From a checkpoint of a small transformer trained on Wikipedia: rotary positions.
Each number is 128 + 24 x the weight over its row's rms, rounded and kept within 0 to 255. Layers, rows and columns count from 0. Numbers have three digits each. The size before them is the row's rms in percent of the matrix's.

# k: layer 2 attention key, 128x256, rms 0.0932, rows 122-127, columns 192-255
# q: layer 2 attention query, 256x256, rms 0.102, rows 219-223,251-255, columns 192-255
# v: layer 2 attention value, 128x256, rms 0.128, rows 96-127, columns 192-255
# o: layer 2 attention output (transposed), 256x256, rms 0.157, rows 192-255, columns 192-255
# gate: layer 2 MLP gate, 832x256, rms 0.153, rows 0-29, columns 192-255
# up: layer 2 MLP up, 832x256, rms 0.163, rows 0-28, columns 192-255
# down: layer 2 MLP down (transposed), 832x256, rms 0.0441, rows 0-28, columns 192-255
k122 116:122141117131082093145129149145163189107102110113165132094114192167131147136122142125145120125164095079126133086110164137130158112070147122139115127140126135112113084144111108093155149093157124
q219 102:166104126143114045132113101112125096126130123116143135132108137103136089141138156133144138123123117075104140122136122143145142155159157089144078129125060102120148111152146165115104129122131089
q251 108:124145102107142122130128117070127146131157124136160104144107190082126112143132146167102109166161162163117116108140122104117144103159153123135119107136106130162159125091131129073121135143123123
k123 101:156096112130125127105170150130137136117145135141100119139120117096190133175134193127140106081079117132119107125105102087108095102160137159167154092121132112093102140120095170139119122119095127
q220 097:130152144212134140131112126108154134131101141122164139078186117134101157094131112075113096164111117148113090115141122161098137162141088140107130141129128148079122139096119111139124097126183177
q252 111:066095125129084132142089151137116155145118105165111143154083125123116157126095124146131065121143087109108128123121069121126081163109102137132104108138133123135131096149095096127134118122108140
k124 119:071145105130130143141108143128140149116116131124110109116145116122058158109072096093134106157177085148149120119129142100109128130088152135120128129145117119061118153128126112132143111152131097
q221 099:115135101150128173165135139119154126112132168143123086117138083128157122115122088093126115147168131089158160116129104148149141144154101143118129113133110104123161103064097087146184135148149119
q253 110:122103116139095124079108144141122167129090135134123127110114086161087063103110079186107150172138183130136133109108116153110094102089132172135153096114114146142128134099146120143095136099128101
k125 096:115102140154110129129063110127132108148157139117066124152135080152117148133117082162128109144107153117129123092128124106116120133124130127144118196111121117087134116117107097176108188129121154
q222 104:133090103157110148084117126111154136181130129111158112146125166184087138143146122147122122162142102122117139153121118129132126089169114123139157128120116152096163156087097165080109133102134140
q254 110:121132132110064110137167171146158120111154116115139127199096147144133121150094114136118063138168123145103075127119100106124128122108172124128154119149133125121136100104161129128141135103132110
k126 114:113155107131135114143096095123173134125140116148173112073091155106106182127154140132158097148163119104130129100165139142100168115074121105135122113145105116126143119141110151128104135091139117
q223 108:152106118140172154149115124151128140118125109100133122177121126133144144140109150118108128155120103113168140122146110151094142150099158107096091118122141125144081152140102122125141112158160138
q255 099:131147109132174120079125118138126157110128148104138126098094147119176136158092125104125101106134122131156143152140137103150165164120119106138130109137109132159111149158110095077075120121123139
k127 104:117145099158165132121165124135134080105148140128155087148112158130165078114144110137101126114098129170096154169134138128119163137114109174118111135083125110151138099118121162135099132094156181
v96 090:139129074096137133083135146145138136143093137118120120123097135101074145161141156147131096127171099135180107157117133144129113124161089153115119140099144114134096153115161119153141165141091119
o192 085:142112155114139154179126124135082135078158134172117125093139168141142106146154121122155096103113143132128158105080114150142092118126141079140100152145129180132165144134129121111125123092131106
o224 092:101179144159126103123136143096164118145106153125163110148102111111134134120109090133132113142113140099100083118186144136117186140141132082138107101149134103163135122142086114129146098114127120
v97 082:115156122176133124129149164130125163134072125092110123125111139142153142116153095135147127156151141133101111165119149142121122114162111134118158117110131121165164134093141139121107094107150120
o193 081:162132153099121151122154104120157114140160122129144115110100110114072071105119104133131113110095158110131142143087074113136161133112154117126102112138160130122117144145112093107127118170114100
o225 079:156111088109133124138090165129089145126113138118174187151116152144152116135104157133100167118102133097136125105149153090083050125117113145141107094129129125115105137119127132146167131144147099
v98 082:104133123123147121148119133098111151145119138162093103108089155133162099136149151143132145090119126099159128127162137159118175132135119141091166168143123114127115146138129128132121153140102130
o194 076:140115135144108100145148153129104126101166171093132124134161098090134101129097135094133119143136100151139107142120171101139076187075114140147149155130088149145116107124119145137168129107118101
o226 089:130133145119162139110126094169154079095121064130097129127120152143102128093140104113147090160119112137123099092115134149142141099179140123160131139102153101176103142135111131165105126113151115
v99 082:135158109087158144172123169129177109144109124132167167150151142145123141124121139154135097109108137114146142086117144134142136136132136187087104126134096121142111138171147134101137114098128118
o195 093:139108124126124167144077082146133102137160086136124106130123103116131175131118094150125147167152077159122158148092097163123180134139158162115128118117169092154122140190127103119116141141157164
o227 084:109137154168150112093134117115065181121120190101147114143106155132148107142133150067152138107144137125127100107145146123132147152136107107138122137139112145112115125148108163139107132159114092
v100 083:139100104110119109123136116153134131145124122087093106125165147151158118121123173103153114123125191106139100121159093166114124142148120117157132139158129124157140100150093132172098138142162136
o196 084:116131147132107127121090178155106122184101157152143138147107146115124092095115122123117129123147119133155110122125122128119161122116124136145138118102089134119151139103141132089131102117159103
o228 085:141122146115139135114147072087185148126167125149141168128121075129115143161114083121127160137122125134080124157104155097104118156151158120063112155129162063103134134117146110131138114121105147
v101 098:158111147127137145106122143112090100140135162115125120153111118121128164127132144128084153106083147141134121126149111130124089092085132124128110132126125132144096135153105100145146138160149082
o197 084:098112111150145127139134120156140161140158088145179167121136193139105185128125140165138122183139132119099133123163165089135127129150161131151130118134104116071148126118126174137157157118110125
o229 092:132147139102124118151117099142126122107094115135114145142153124121130113122098139149119121110118122121138124123095067155109130131163140133112134103096159171129126100129140137109115112090120112
v102 091:173107116159143127128151135170147107129135147117117131130122097152138157103155126121120104155148113145111134152147117131118115118106065154085095126164151134116106126078123121097123119129133155
o198 091:110145179153140098126138106107145141130126122104144132103119092140142164095110148144132152118098108129121178136109138120121112155144140124102153120128164112165165112169154129145107109128131142
o230 087:111107127122113103124103141155091133092114108106106112149129091097125108179108145131138089083146126144127088127129082126119141115114152128144110149117106117130108136148090121118150140106145126
v103 089:102100141102113104139113132137077081125100111131160126113149114134121106125154110172098099091121145167133143098128122121107117159139119109100133109148082163097119142100162094118136104118098141
o199 091:144152168086131102084119091121129131126145101166095147142108118138140130129077120095130120123116141159115150151163129093091108142132126139117129145112122126136086145107137149122082105087098097
o231 085:093131150166143120158131190134135140124110137084149117121108107157137142116119139160133134156122135120106086093105158162124136120128156142149150109090116111120144107191123090114140160188150131
v104 088:143142152124132132110118126110111106086125112122133149136147125088146134135105130117097124154137104166103118113103157115138149095107114136102147167081118095080102100112169124186077090140125129
o200 091:177136120134149170118130125131130164138149072163172115141084155137117179106103142137125146136139107121135119125095095115123111092151130147152088122125094169139128142113080168110165100141130088
o232 090:068132132133102091127121182122120110146113140094105146126144124168098085119160103122122123113140158111133146113147144147105116142096142111147152102127151117128146153124109089156093124121139146
v105 088:158169092145114103155117156141108129173151128131139086152107086120133109118124082124108160104151102120159143128138157139115125141150113128132102134166156153160112122132165142113085095151108125
o201 086:150108141154128130113113112128139113122117138147088125091137151086114109090122115117147123139080174167105120109162145128158101132151148130139141180140083082119151117122143145079140143140107112
o233 088:112107131106146159118098168120160123120119124099156139138132134112159163159155134128117103150148098091168131111108112106091122078103161138101095051119154116101154113122112129140120146125103133
v106 079:123147100101141118127126145068128107135119102116127127174069128111100128138132124108147106154145110146106093130144117114155097140127072110116112121149108102091102127146149114176167141129114158
o202 083:162097129111109145120162108121153117135153145138148113087095155128115092163112162105166167128139150147126172167114104080132113163104163097122113135123121151147140124128141108117131130116107153
o234 076:118124106138162106103143156140107155154116115095068128165108097152162115146160114167123106129101121141155114120165141159106155082139145150152145126113145128129104161174122133099138117157164160
v107 089:158132058116104073138185120149119116124139127101139081088133110144153161159111122130157100132117156127155131123140101106134107155094098088136144095122149128112115104115130141131089116119175144
o203 084:128139137149126132138085111106081109139102155161132133139156135182146119145114151114116116124136179135128160122103166106145104156151134132150144166155094119159117172106175098131136142132143139
o235 088:127139176118131164094156151128087144101116120124142128129134069113090138107102165108076163103135106109091091136120135146109140146091090148121170130128129138136122102118090120103128129121088139
v108 085:098078133147123117143161081122167103166140129141119112153118111134091109157131104107129149114120143152111162141104148108108133101104129117145070134135165158125110135132072103115161120142159142
o204 079:143102188135176116151109169148117131096113116117127095102174170161105135126109129147137164160130100134147136148140166119088151162140125093083095159136142116123107142123123129115128112132108137
o236 079:147151109098141129146142127120116095129155105136117119147152129115145113096152173149096084144137155086146129087112128107187097128086110165140170099129130149109168115119131110154111152113081094
v109 084:130121179110110133143137131135150131121151120122124133134166137119097172126148150081124140142145154118116141100111116135130126141131130049119148125131125166116123099136146091148109151128109167
o205 083:095127066134125129136133115117125135110149076086123162134134131138106157140143144109122133127095131168122121145108119118178115065145120139113138124123105099102124111135109116166143146075136135
o237 087:138150113152129154096141144095111129132126168129145122107138142151178083128095137131134127104141128125120128133128125128077140131102145154119122119100123090138103143126116125096098100190122128
v110 082:110129129115145182121125123195103136142145156150106105086092128131144112126099117086149122132133148141108167152153101137087103113087128159136176111154146141121084140185157128119156106166060120
o206 077:117093115114109156143153131109210149134139125091162157136176131160155113141141130144127106102130130058143130144152127101123109166120113123140095125082127086153144107102145116146130132109169127
o238 085:141165144163150131086118150105090110148136142143113117164111129069134095123142106137138125107171109151162091120133132123131167131151152121150122104114118139090163152077112150090098119185093141
v111 072:147095140124139110088156139121129101138146119135135154115109139095129137074139101139090090119153135115131134117111108121119109145117178157139167114119130102179166114058133106122119152127110152
o207 083:116153126122099148111174165120115102136142140113132191101138133129162165134142076091097142096143091071107135149144140116102161136118100152128145082118121142069072133146141106132124117130084129
o239 080:142043157139129102099117117114137130104121094140131119129153122156138128174141158171155135166121164120174139138094084130143101120126099084142141141114132125139147118133140164136143137138197137
v112 079:149106163093123138057170215124114143132173130170109131127123148108146125095086158107133162121148138191138121082108151113128123115117153158104078125148142124160148121145063107117137070117100163
o208 083:085130116121074127139124109154115135159102131125130151135109195169104132180155140090106106141138119114113156193104128118115151115135117105119140112111152167090132160112116147142135113128136094
o240 082:149108095183168076176157106139102074112136099121173074123139090095127119094119113177152099133168144137089112151120111123121117115137135156117160120112125109166120083130145123137109149103109158
v113 088:088143143107149141150139157132126079127106052132100135173137162123154153119159101134124134084115151188116168123121171116139080177092147121111131151094068074102122156177137094079125095099129156
o209 094:135146126131103145091158125131113117153149099140143140104147105141110136147122132135104169136136128127101147134132118131107128092094118122130106104101162158094129135107157141145144115145104102
o241 080:123125152135150144133153141137169124114124147116088109162070107135151163126115120102151075151142105125161119152153106146130129110166144124163141112138165116140119147146100144135082131177113122
v114 082:108176124115157118142129113098146109088143096106113108105115145142133130164159120118173126138116094113114121112124113090164129196162123133085100104135116097104100127150126166125093095120104133
o210 079:085172120121097119105151084168162114129076121165158087132110134078134126125102109113099189106105095166140168159140096090128088109139150135102123150125137142134162146127114141128155143127147135
o242 078:181125155116164135116120125128109139135124148099133156161163116152076143150162086136166098103145166138087151094106153182169160112076113113141117127167106129146104105089137134111143089146116130
v115 082:148127147156083129113101149144133130124179140089152131088104101144099117122149128155140101156133121110137129126103137126154154170098187145103143100144080125136078108157144151131095123109147122
o211 080:108101098138161150135128153145168127140128128109148153145111175122138161179168123115103158145157145068131134107134137128163103082133151166163173127128146124094138098068149142132115114157108135
o243 083:106152139159073140105152107109138154105113176179135128117149100095098142102140145154115158136155139188126162099161116133126113083149111111103099150173135114121149129144118142114164114136128113
v116 088:069098082109064168134109138107091121127124121121148155107142172137117103122099101091104118157142149162163152136152132135130157123159149139102158125136188132095100099152104073163144082145141143
o212 082:147118112124135109148155146155188156137109161135120152145131163159085134143137150138119129105128135120112128086133119094142112135105124097159062104115126121144134104110127171147154146117135080
o244 089:115135146164137129133140143121132121144155092180136096141091099100130110139131123126141119093155135112124129146076130127120124117129137129095146105170098164100110164143107178100118145164135176
v117 083:115144120115127091110101133131142117107080131144129097156151108100151089129143140150147081130125129139163136093159157159146144122101108140121127136133138140123150063084080119121151121172104156
o213 084:173102126133158100118137082140087135145140101121099188151099118122142094131149123145099146154087111148058112165136100136112144113099123120104096166122131147148140141112143122089126115098103140
o245 083:124122202142167141100132118110132128138137132168115138097107155115128113089118071141146128112111131120121119099092106094113101155178154071124116097170143128123118131139115160150091087146111152
v118 081:108102109101131132147121109067117117114113120141151123102130138178115122097104110106111149133122121119134162142111145154137160145166127122114151119126098114158119095123128048092101097103147117
o214 083:130145127137124132103143158155086113112144140093101139126141094136126138135126119148126146097118116156135054163171131161136132122101104150125124144079145095070159140170151120137142126122098103
o246 078:158120169164136103135134127165129141112108086166150125119169136089158123150140122080123084128159158120120192096118095078139112118117121127132143135168058129099091148102115154153106112134116165
v119 082:103121127131183139151117143164163104103126131133123161180159105137068115122136118104114120175107136132086116128142112139089096202135118110098105108137102131118090145161120119108093126126109116
o215 078:107145118110094125130117116121061122146147146136124118127127155112149138126159113156151137132101086164106107122104136143131163123136193156177141100144122176109149125149111118131130145101119141
o247 087:156146156120126094093104140179156117125138128163162122128128132116126119113087103108142147119186141124142158094138134120137107118150091121127140117116130097126116098115149138102149142134151135
v120 099:119161142114097112103096100102112154161146090142175122096116131090085138145142127128098099168134135132189101140123142105110114104111115089109115141117130119117133164147168130141138143135144142
o216 113:104100155133154163169103125162117136120086154152102126113160161139127151164098132123128096137157158091120122118119121153132067098124118132151134123115142121112128102136114087156184142144166139
o248 083:154142098098138101079182162140111108115123111114152164145150142148152136103168171106119163147144113121138168094108138122134121182111137139153141120089110132148113142097109165125100132124125137
v121 095:124156099116128123107144124195174114106143123135191107115144132135123133112143096174163139164144158111106133099135139116098170110167128089120169149106144125125164132131120136125159147088140161
o217 086:117117128125116139136088077100085136056148180150127125147141101101149105109082120096117094111106125129151092125141125109146133172099100102152114156143136115130140091171121140105120148150180097
o249 091:115110157122162117098116156095110131180103102128146140069108185129107171134129139136114120181137144133112146128128115177132096120129141155104099119205121142145108152124126089104139126150101139
v122 083:101128157151120157128145113111127155127145134143121103125153138089125113137137138111117135118122063141101110115123113105148136119188119172129160115094150166130109149110092122190159109190132152
o218 094:128131103118118136112127133140147134145127081137128100141112128152130197123097162129139122173165118075122145133137139157108136104106133130126169097138182174112156116130155144131125143046119111
o250 081:114134086102102128132170151118134109186108142147084138168115135135096109165157114136146149112074159163141116098105144103131101104129113135163117129125108090129104149116126132129100112113132140
v123 086:080118163144095105127099141110127122096094122138123115136102140122110158131135139104157117136098108125184084079104123127133139131119125111134072093161106077103135139123123145131154130133126158
o219 088:158131143124138169127159111099120188157140141132173136125126157138162138134130104166096142113118149174123133127139133137159145128141155122108076141105133130087109118140129113122121118079170103
o251 085:162128121138133117128097156141160095126153129102087128122145114104128086164178146146144142121141090123102150167145113142152101100135162148104161114158113126146120142125112169154127129148107196
v124 084:138130116143140114149101125120169159138159175137105143139118157177114122152125145121150120158103112093153100134099125078122099122116132188107124095119113122115118079109121152144101123168150170
o220 083:111125115155100182143108130122120105146182120138104101146116123131181111129135114116149127144128144149101154125134134164141166185163114128140142143175127157158126071108144130142127145123076139
o252 082:123119142119155073098146139146126134088087142090117134114106099050087088099112151158107129095102144129091116102155108115132125119112132076127110129141096112135120182106166107129154115077129111
v125 083:085166155138113155138121144130121094111071113165130126130122110151142149107111140075158124127156151128177101070157129137153165174126118130135149133098126164092140163128122054166140124115134160
o221 083:130128124121130138124122115137163140139138131150094122149160104083179116115117113139161136126119130133104126135109142117070115117118109114148122132138100084131116121156144131126113117108121087
o253 083:168124101146156118162155141112103099169166120137112120141093183135140102142124118152132109141091106147150122162102148161121139118167117156105135116141143133140134140160112097101103105105108172
v126 086:132117146107151133109147191176158093159132163127124148170172096145153148174155166116119175119127168121082164140103135141092129126115129101163099112113138076145119110117155158111112094139142156
o222 085:113140109151138113129107119102117134135135120125138115101111107145096128131132118159133136091137105121160105143105090129111158087119146137104122134108145124102109166145095116100086108127130096
o254 083:102123135111113128127126119125097134113138107126116150148123184133165113145136145134118105157146148129148145125114111130141146149193131102128149115156098163155140118098124169157179137132160102
v127 081:131128120155117118098114134110103071156132124155093099135141145150118141117117110119117165157122148138112082155157115132154155134129142141119135143101145141103156128113172125099106091110136110
o223 083:118104128141126109120102193124151145126074158125162139160124125099127125162130127115133114118160092127135139123085086129109114106085097135118112101088115155131138107125107084136133148171153142
o255 086:124097091115141121120151112134121132140198147102143118074161106147140137099149131158134126130123126112123139090125179125134098131126156134128183125163127159126121146152151137173105146115085119
gate0 100:154127121106142123141074132123170082128093159116101114123174123158127146109088098105128077117135115162102105121126150135118090100140116120145138131129096135138091084115133096159108126125126124
up0 099:126116090168122113095148113153116119125112129150092115144140129128133111117113160107136122116104096055177139132135170111132154090140118152117132120149159149117159141157158124112124147126178105
down0 097:141087146135143147129146190153121103099108164125151136127130116138122138141116125119133143085138146120117134120123197163154122109159134131121133100110166167149180167112121161146108116123168107
gate1 103:131156126111113127076120120123107128122157113137140137116123131115134162153109160139143121115104168128145104122103106150152145108153144147125139156111136136130126092154108145096145120127138162
up1 102:134107119100139125147114132159145156097136145114138124117135144129103134176156128109130108084144150154127141142140076143137115158124120107143126135146159115125151150145140124149127127119113131
down1 099:116126117100190109112120115133134139134106122128140150182142105126133101128125085147127120133090140108160115116141141130164110149120157114129166150140138136095123121065134095124174152154136095
gate2 088:102140158150083151144111126136084111171134121098138141124159102124143089163162167160093089182133117171120114095095131124167062088148153154158126108172131154143127085101144058097100139111133108
up2 113:131137140124154089107101126120114150104127076122136135135207153183098107125119121127105104137119136078128137140147117096131123130140132132116140142155138136123107098163110102097173166097101094
down2 098:100148133138155117122135134098125170125114102129145128088167170149110119109088148177123127128131085092107137109183121104114129116180151123117189152159164121143113130158122109113142138070098116
gate3 113:163173106133140148151146128097101151099177102108112098122133073170087119172086176145068139134130113123169136144125152124119136110101168126134144122102125093143099098097170101169128149163104165
up3 102:158154139196147161144206095127129141094152110101151132149120103115120121141120155170110107140145105124161133122105152146140134141154113108116140167119145097120137115164137172192127145098125104
down3 103:123103141163117089144137114086125129122137131139121142154144112157155127096110140139114132129133152105112124132175142117117132160138124123138134116113121161143142121068110115125138146112140125
gate4 101:128108121159177149127093131157115083107148129122132116154139151137111103134127119091148139138137120145113127110160190135117127106107145173113112105128085131154105144162115133152139167132177136
up4 093:099094088102129135151120090129133142105111088086153112149166158157176106112097135094092124123151077156112138141101141101122098122134115124161114111135130137147122183162096131099129112126147147
down4 095:102133092112134095159103114088143201116153125154122096121127154131129139150154147156118160139125133167178118121129127150104104150101114107117138095127110130094137154096109143122138093106096107
gate5 106:138176139121126141137169118141113144130124089115105124149132139104134137118079146138121161106080154149153161122118137101155123112133193133126082108145090142158226110166184146133124162143159112
up5 106:144151150120084126115123131126123128144123145096120166094095150152116150145197167145133138174112177187108096154127118116149135136119165161142155157144136134084105132132081124148143133125092126
down5 098:109142170137090113153119093134121149108126135133139131096105131117130164120154185130126120158097135127124115136120171128127102141141124155124144112145153133080099163143109109120159109122141090
gate6 101:133136067177098099118138131150128096122119106117151103093149123119150135125088127146160121125160099153169145114179106082128131116122131097137111130182114148084121134138138104121108135095102119
up6 134:130133158140106129112136139137105155116134110095140136134106145120123131123075129131142096136125126106119114091082117143125120118127125121091146091117153129147153104111160120136158131105174126
down6 111:144138093117144057094152112134149131124129144071147130143114145123130104098080125132148087151150137107128130110079137106118141157119165132080114096162154148110168142090133132132157141128167143
gate7 095:121145117149104068162124107137130137093156101135110111128135105137153101140110146131131168127127137113162156141141145118127083143119115126128115125155127111125113144168119100140120159086109116
up7 100:076100094105164110095169156128153114155164135142117137109138148123147140115137135145148176073162100119167116144137114119115110112112130138142142134156152151091126099174170129136160137130133093
down7 103:120100108133178100131124116168111133146106126140105129092094149142187143156123116182157160125118139150137168140094157151155100121136149161142100132112132120094130156162132107128182094165154090
gate8 100:108108135124144101101135164137120163113118131140158187127116160103160115151147124127126161102125090157156121118158152104089106140158144163183142094150130134161093137101130163079149125122165150
up8 101:081119148106106129095107135121164093091121130112115132134131114071129122123131147143136121115111210120157135168127141137111100117136156110099172166123134141115157137101127125147114117147097141
down8 102:108103137094163136101164164136157108089116100126116108122097101088156144129172161150125127150152151149171146118167147117115091130112125141124139169136134214150127143092117121157128164130136118
gate9 105:152118130132132136101116146115118150094106079166128153167160133106139108122154110104122133139111161130142117130124147133090114124144105127146110106129094102146119097097155134103160148124116117
up9 098:141119151130107112114111129143109150172091138172122084119112124136150128064153127110144070114135184144120116114073127124106145137103134146137138115123113090160089141161136168103143145127143119
down9 098:134127138104143153128095117091073138133078124110115098139155132125111154118132127128101158120148094113129138109100137153138130097084125112124080075090110143104131121133096100166128111133124143
gate10 098:118154120181151092134130150128104165088115108133073098099137114091120125146175131124131124147116149130127159127153142189153092105128097094147164126087134143095111145131123134205133171098118158
up10 097:141128127145133079129122136159177139123141057115117106139137137087125111153103147110110118138164123159172106123168163121103116124092092115128127172135157078162148139157086136112105163122111100
down10 100:113083166111142112093108100148124138169136139144122109157071146092159085161134136149106160163135142126100100146111117145113145122123177112136083126131103113105153127131079141131129150154131120
gate11 105:119162097137127129131151096120097116134112125149154157137171131135145117108137098120100151132112116109125146129126171133156130124144144174155172112139112059116106154110092124102101124093114128
up11 095:108100142122124153137120138154122118136126116110132147131111125174094126138124143083119106155141140172130129148158134137155114113130126128087107169103117153155116101120128097108184155123134088
down11 098:087094080074092168109126110155138135159134126095166137115104127166098086107095152114133127111130112143168141116109134113143148106127121139110141146135135134132094135125077125103167126085135105
gate12 104:152092158165146102128092181095159175157104113121128146172106096162158157098151152156143132121130112137161112128140118105122109140161173151148124089168148140169141099117165134147105177132144112
up12 124:148104135116113125127125172093126145133105157087119154154102138176148142136136128147117107154129100113133081126134110124123113146128109118108148097101121113114176086104160118118105168101154124
down12 108:170146126078129090171134153095114134135112148114115136147101120121140096151101104155124123101100138118114104122139107144136106158172144129126142110117103131128179130101156115102108169091097149
gate13 098:147104119124130142160105094102129142140147173146127117099111126142125171125103107128114156162165129135134096151140124137108144146120121109154104160133150112149113152122147131107119145131141126
up13 097:142103125119137146164128121136119113143156124106078116112148160106134141175123143126124124119107127131152120125126125145126153098126126105106156139166189141138152100105097108150130121171141134
down13 096:126143135116146128152161118119144151132154143132135132161107085080092132087143121108124151131142129170113115177107091128117133061114100106113120145127149089156125128104146162131119146114146113
gate14 103:142137102130117106141149136089106200108154071175111137143155115103155125158116120122122152161094154128098155108077129151121147105138144129131114117160160139124133148169082150123114066128137135
up14 100:142103120125138180068147142161100115130096200102152052103095119136136107152113156139173096152169097100177112164166112114113145132116093115121124131123107134109120098117118147126148136146146121
down14 104:159107108113122162155176110192097097155144170136154076113148154128122112108152141093119126106121168079132121134166156136105163142126093066113148106145156140123131118124135128137135124152162094
gate15 109:137133100160145139130122133131082128119107163131091170123133137154112129148111105137143159071101093150090155071125130151143128117142134130069130096116104139143123121152165124113134120148156144
up15 101:140141131125157145137136138093158129158124089149073140131121142123077141140133087115133131143156117137101116116099152109148131131114177067128161124122096130168108105133137078155172103128109131
down15 102:131165128161094083122128143078129145128121125135115108140135122107165134141105107089100087128159105104153117127141116126116118173140144134132081122149136136150129140156148100129126131130130118
gate16 101:151108166123108205122098132196116091104153135123108141107151160125137121125078091103105087100172061136121142123114127102104126093137098087132114120158109105137128131118158126132117098119149147
up16 100:164151126121125119135099102114157134125109127132082152145140116129131191125098175092128139111102145127087109138062158105082132136116125150116163144130101119161129099144170128130140106145135158
down16 098:140149118108138142170104106124125124148093131109138144104147187136129168141098171083119157083111128137133116154089143117066115185123093183115122127125119133134117135196137108150114119119149135
gate17 091:128131141159137150131116137147099137122146097119112105141147085132139127076121132136118146141163121130131107118124115102157105156157128092118154147124098132159137085150102150129157126094161148
up17 097:156139113117103144121152167108132127171128149125097115119127155109153148073091126142131109118145140113151122103125095141124089119166160107082140129121097133120153133190116146101145169106130092
down17 097:123110125125087113107098117162134177166136129144073135104134160107163192096098099143116116152125097099133112148112093162111138133108136090075142127135086137076166112151145140120156167124097126
gate18 100:089123132114093118124158115136136133135137088135129137125124114113130173109142189156090165166124198118079119084149082149135140136147119107132153181141140112145147139132139097134073110144086122
up18 095:154128144118165136185162124128144149101118077107165118139167105115146134162173182103123139183161096133122140146150115157103117148106115119104114126167149108140145129130148165155131140152158154
down18 100:130109152131143111110123127147112139095149124123115097138182096094135093161161121098137132165141098153103132124132090172083104141121082128096082168153151148151142155156138170152166165099118146
gate19 095:141121132157136146098132143098107180140121141145132147140136095089124142102074153141117090121146138135141132106093136159142128134156159116126148142150151169135127106106093118109107158109092166
up19 094:112085171145139131130102134130123144110153120119116095133117094114117139123132161087108101153097109129107132091094094106153123144128088137082143124116131135143085104134104111099119110123172127
down19 095:116110155136114119122134129117103139129164116145117090094111090104104149151154155128102089173145095140078103075110114125169111127121112094077131117113139150161110088133105107118102122106142142
gate20 109:127099129109091111118127104149096124144135085124132125104153125096115155101113135129131118155135176170116112161185134090097156164144124088126165133125097115142102165147113152112102062096132141
up20 102:134139157155121093102126127163160070155145120132180123096101056100139125109156148129137118128153155153132114129112144125149166122148119103127129160089077137132088132125103126131154127127107116
down20 109:146163139152159129090150093150148136113113135174161126065157083106130131124137142148121133117138118126128130131149145128131180170155111105140131163142087123125092156120130117106109131109127145
gate21 109:142124140115129176126115122101146127129146127093140175094142108141137121172135088109130145131120150159113163127115160095140117144124138140134136100167132129187168124153116114117114086145113179
up21 101:128095151137142145112140138129169143143164110155101135148118118145117134148138163152135171164107165124192084090120126116089152141140157138113121099121143151128187149103124128124123107141131130
down21 105:163152131128144165075151103140112088165161150099126134149108131101078087144153145141152113143121105139106114109155124052146121116109152132078173112110150143142150109150087121146154132107113143
gate22 102:124126116136116141151088117109150133123118093151099084100130124111125155154161137109118176122146128144136137138078115130111120114141103160123136128140115139163129110154141088148150101191152173
up22 098:108151125113142098120161139083110080137127124131114097151107117156122160100127131154130114166122143125121136118130118146151122133148108132135129073106076145082162135159110153089141111124104115
down22 096:168152159140140133144143135125112088137139172169137091150112135093107142132190123117129108159133130137125152118129113128103161105162127151124130111134139138080112162118140126093133120086108173
gate23 089:158130114164130138096121100112100103132097132128089090134134107117137093090128166167089109163135146163104113140077119116145088135125151138137114145139131157196139142127135092128129142106104138
up23 093:118150107163125140122130110117133146110155104141105137072096112107120152094079127160097083126111109149112132130093095133123099139099134132159137127153170151163159134121138112136164140152150149
down23 097:143120136138144128143131125131105134100184140124130139130139105108143142127072108125108096129121141141089136115144163090107122138071090137134149145112146120138143116120157128109143125145175133
gate24 094:149148128117145137143131122106140169126138152133098091105161124145131136112095170105118103136130147138174112104065161163138136144091152095092125148141128152151122131168143137101156138086124230
up24 099:163121131136172124126143180119147119153134101141141144110122159118115171166091096156136128145153057079101192121146126103126105102108139145130119139142102123111132128109169111130078152118112112
down24 094:146138118122143091124150148127129120148159119101151159149100152126115166145133138137103160170173079115115180126110153133126088119132132124123136170169105153116119126097133130127134165111134098
gate25 090:136096093149156112184126163122119116137112072124111139144139111135082122156165141154114162077119119110105124159073146120115120140135119091133156119126115149109101147137137131143128106141105178
up25 082:147132124107082140092136123145130133138124103144132130128072153116103133117133085152088116103102165132133105131154077142137122094065144110148137134126144134109130135118172111115120134125100089
down25 089:100087106067099151101114153107090159152113123130129095078117128153155130156162131110146139132125117102157150114166113126164144132136157165102129095111130143150143137140108130147132158130154136
gate26 101:147133112129085125137103133092162100111109132152096119130116129143107130106083083178117124096109152144128156093152182102139100111114142133086131121149171133123092123133141118083138122122137086
up26 101:129121153080084136181122140141141115100145099111163112125072123157122166140113094179114113120116109123152099140112122118091093138130148123095152181144142084101157101147133127125163163118121127
down26 096:130147098100081129109094126166127170111095111125126139185115159104103108127141096152156111064139145134123142176164114147105103126162130120119151103146093112092166102138110121160134134154085123
gate27 107:132184146134130110088197069129144105163112128121154109114181120101134119108117129110141149136122137084170173119147126099137170146110149145167155112147149150191162123088131162152127099107119137
up27 096:111145162151130120109163140185099125088147090115171104126103052121098124129114098123120107170123172113138122163120108139140098156153133162105124132088108083119143118137150099153120133140137135
down27 104:147157131119112132114125130163093116086162115126117103081125148136104154083122056145118109094120109128135091126101147157112132160104111106120150145138110087107093130134110130114089171125120127
gate28 094:133117173102115070178079146121133144112146118106142138126117114141130130134097138146118105156106108122112106134116137144130098146147122123126114144099110090086125092125145142110173149166104150
up28 092:161122145136118101140117110135134146121212143120148127158121147134102112140139087102124166126132092107106128126107142135102129109143114159109094111136100119164187136114088143100113159144135127
down28 096:138120205121161144124131126143126115116181123126104146107117150144118132145131101097110162119101128148108119145135154116108137099124114118136059132134103087117198122063090100153101102114109143
gate29 110:125149118111150093151148134130125128130121119147090089093164133084117125119080105134139125128110169125119125137104162164160151132145141097168144111138133183123135155164138123160117131147136151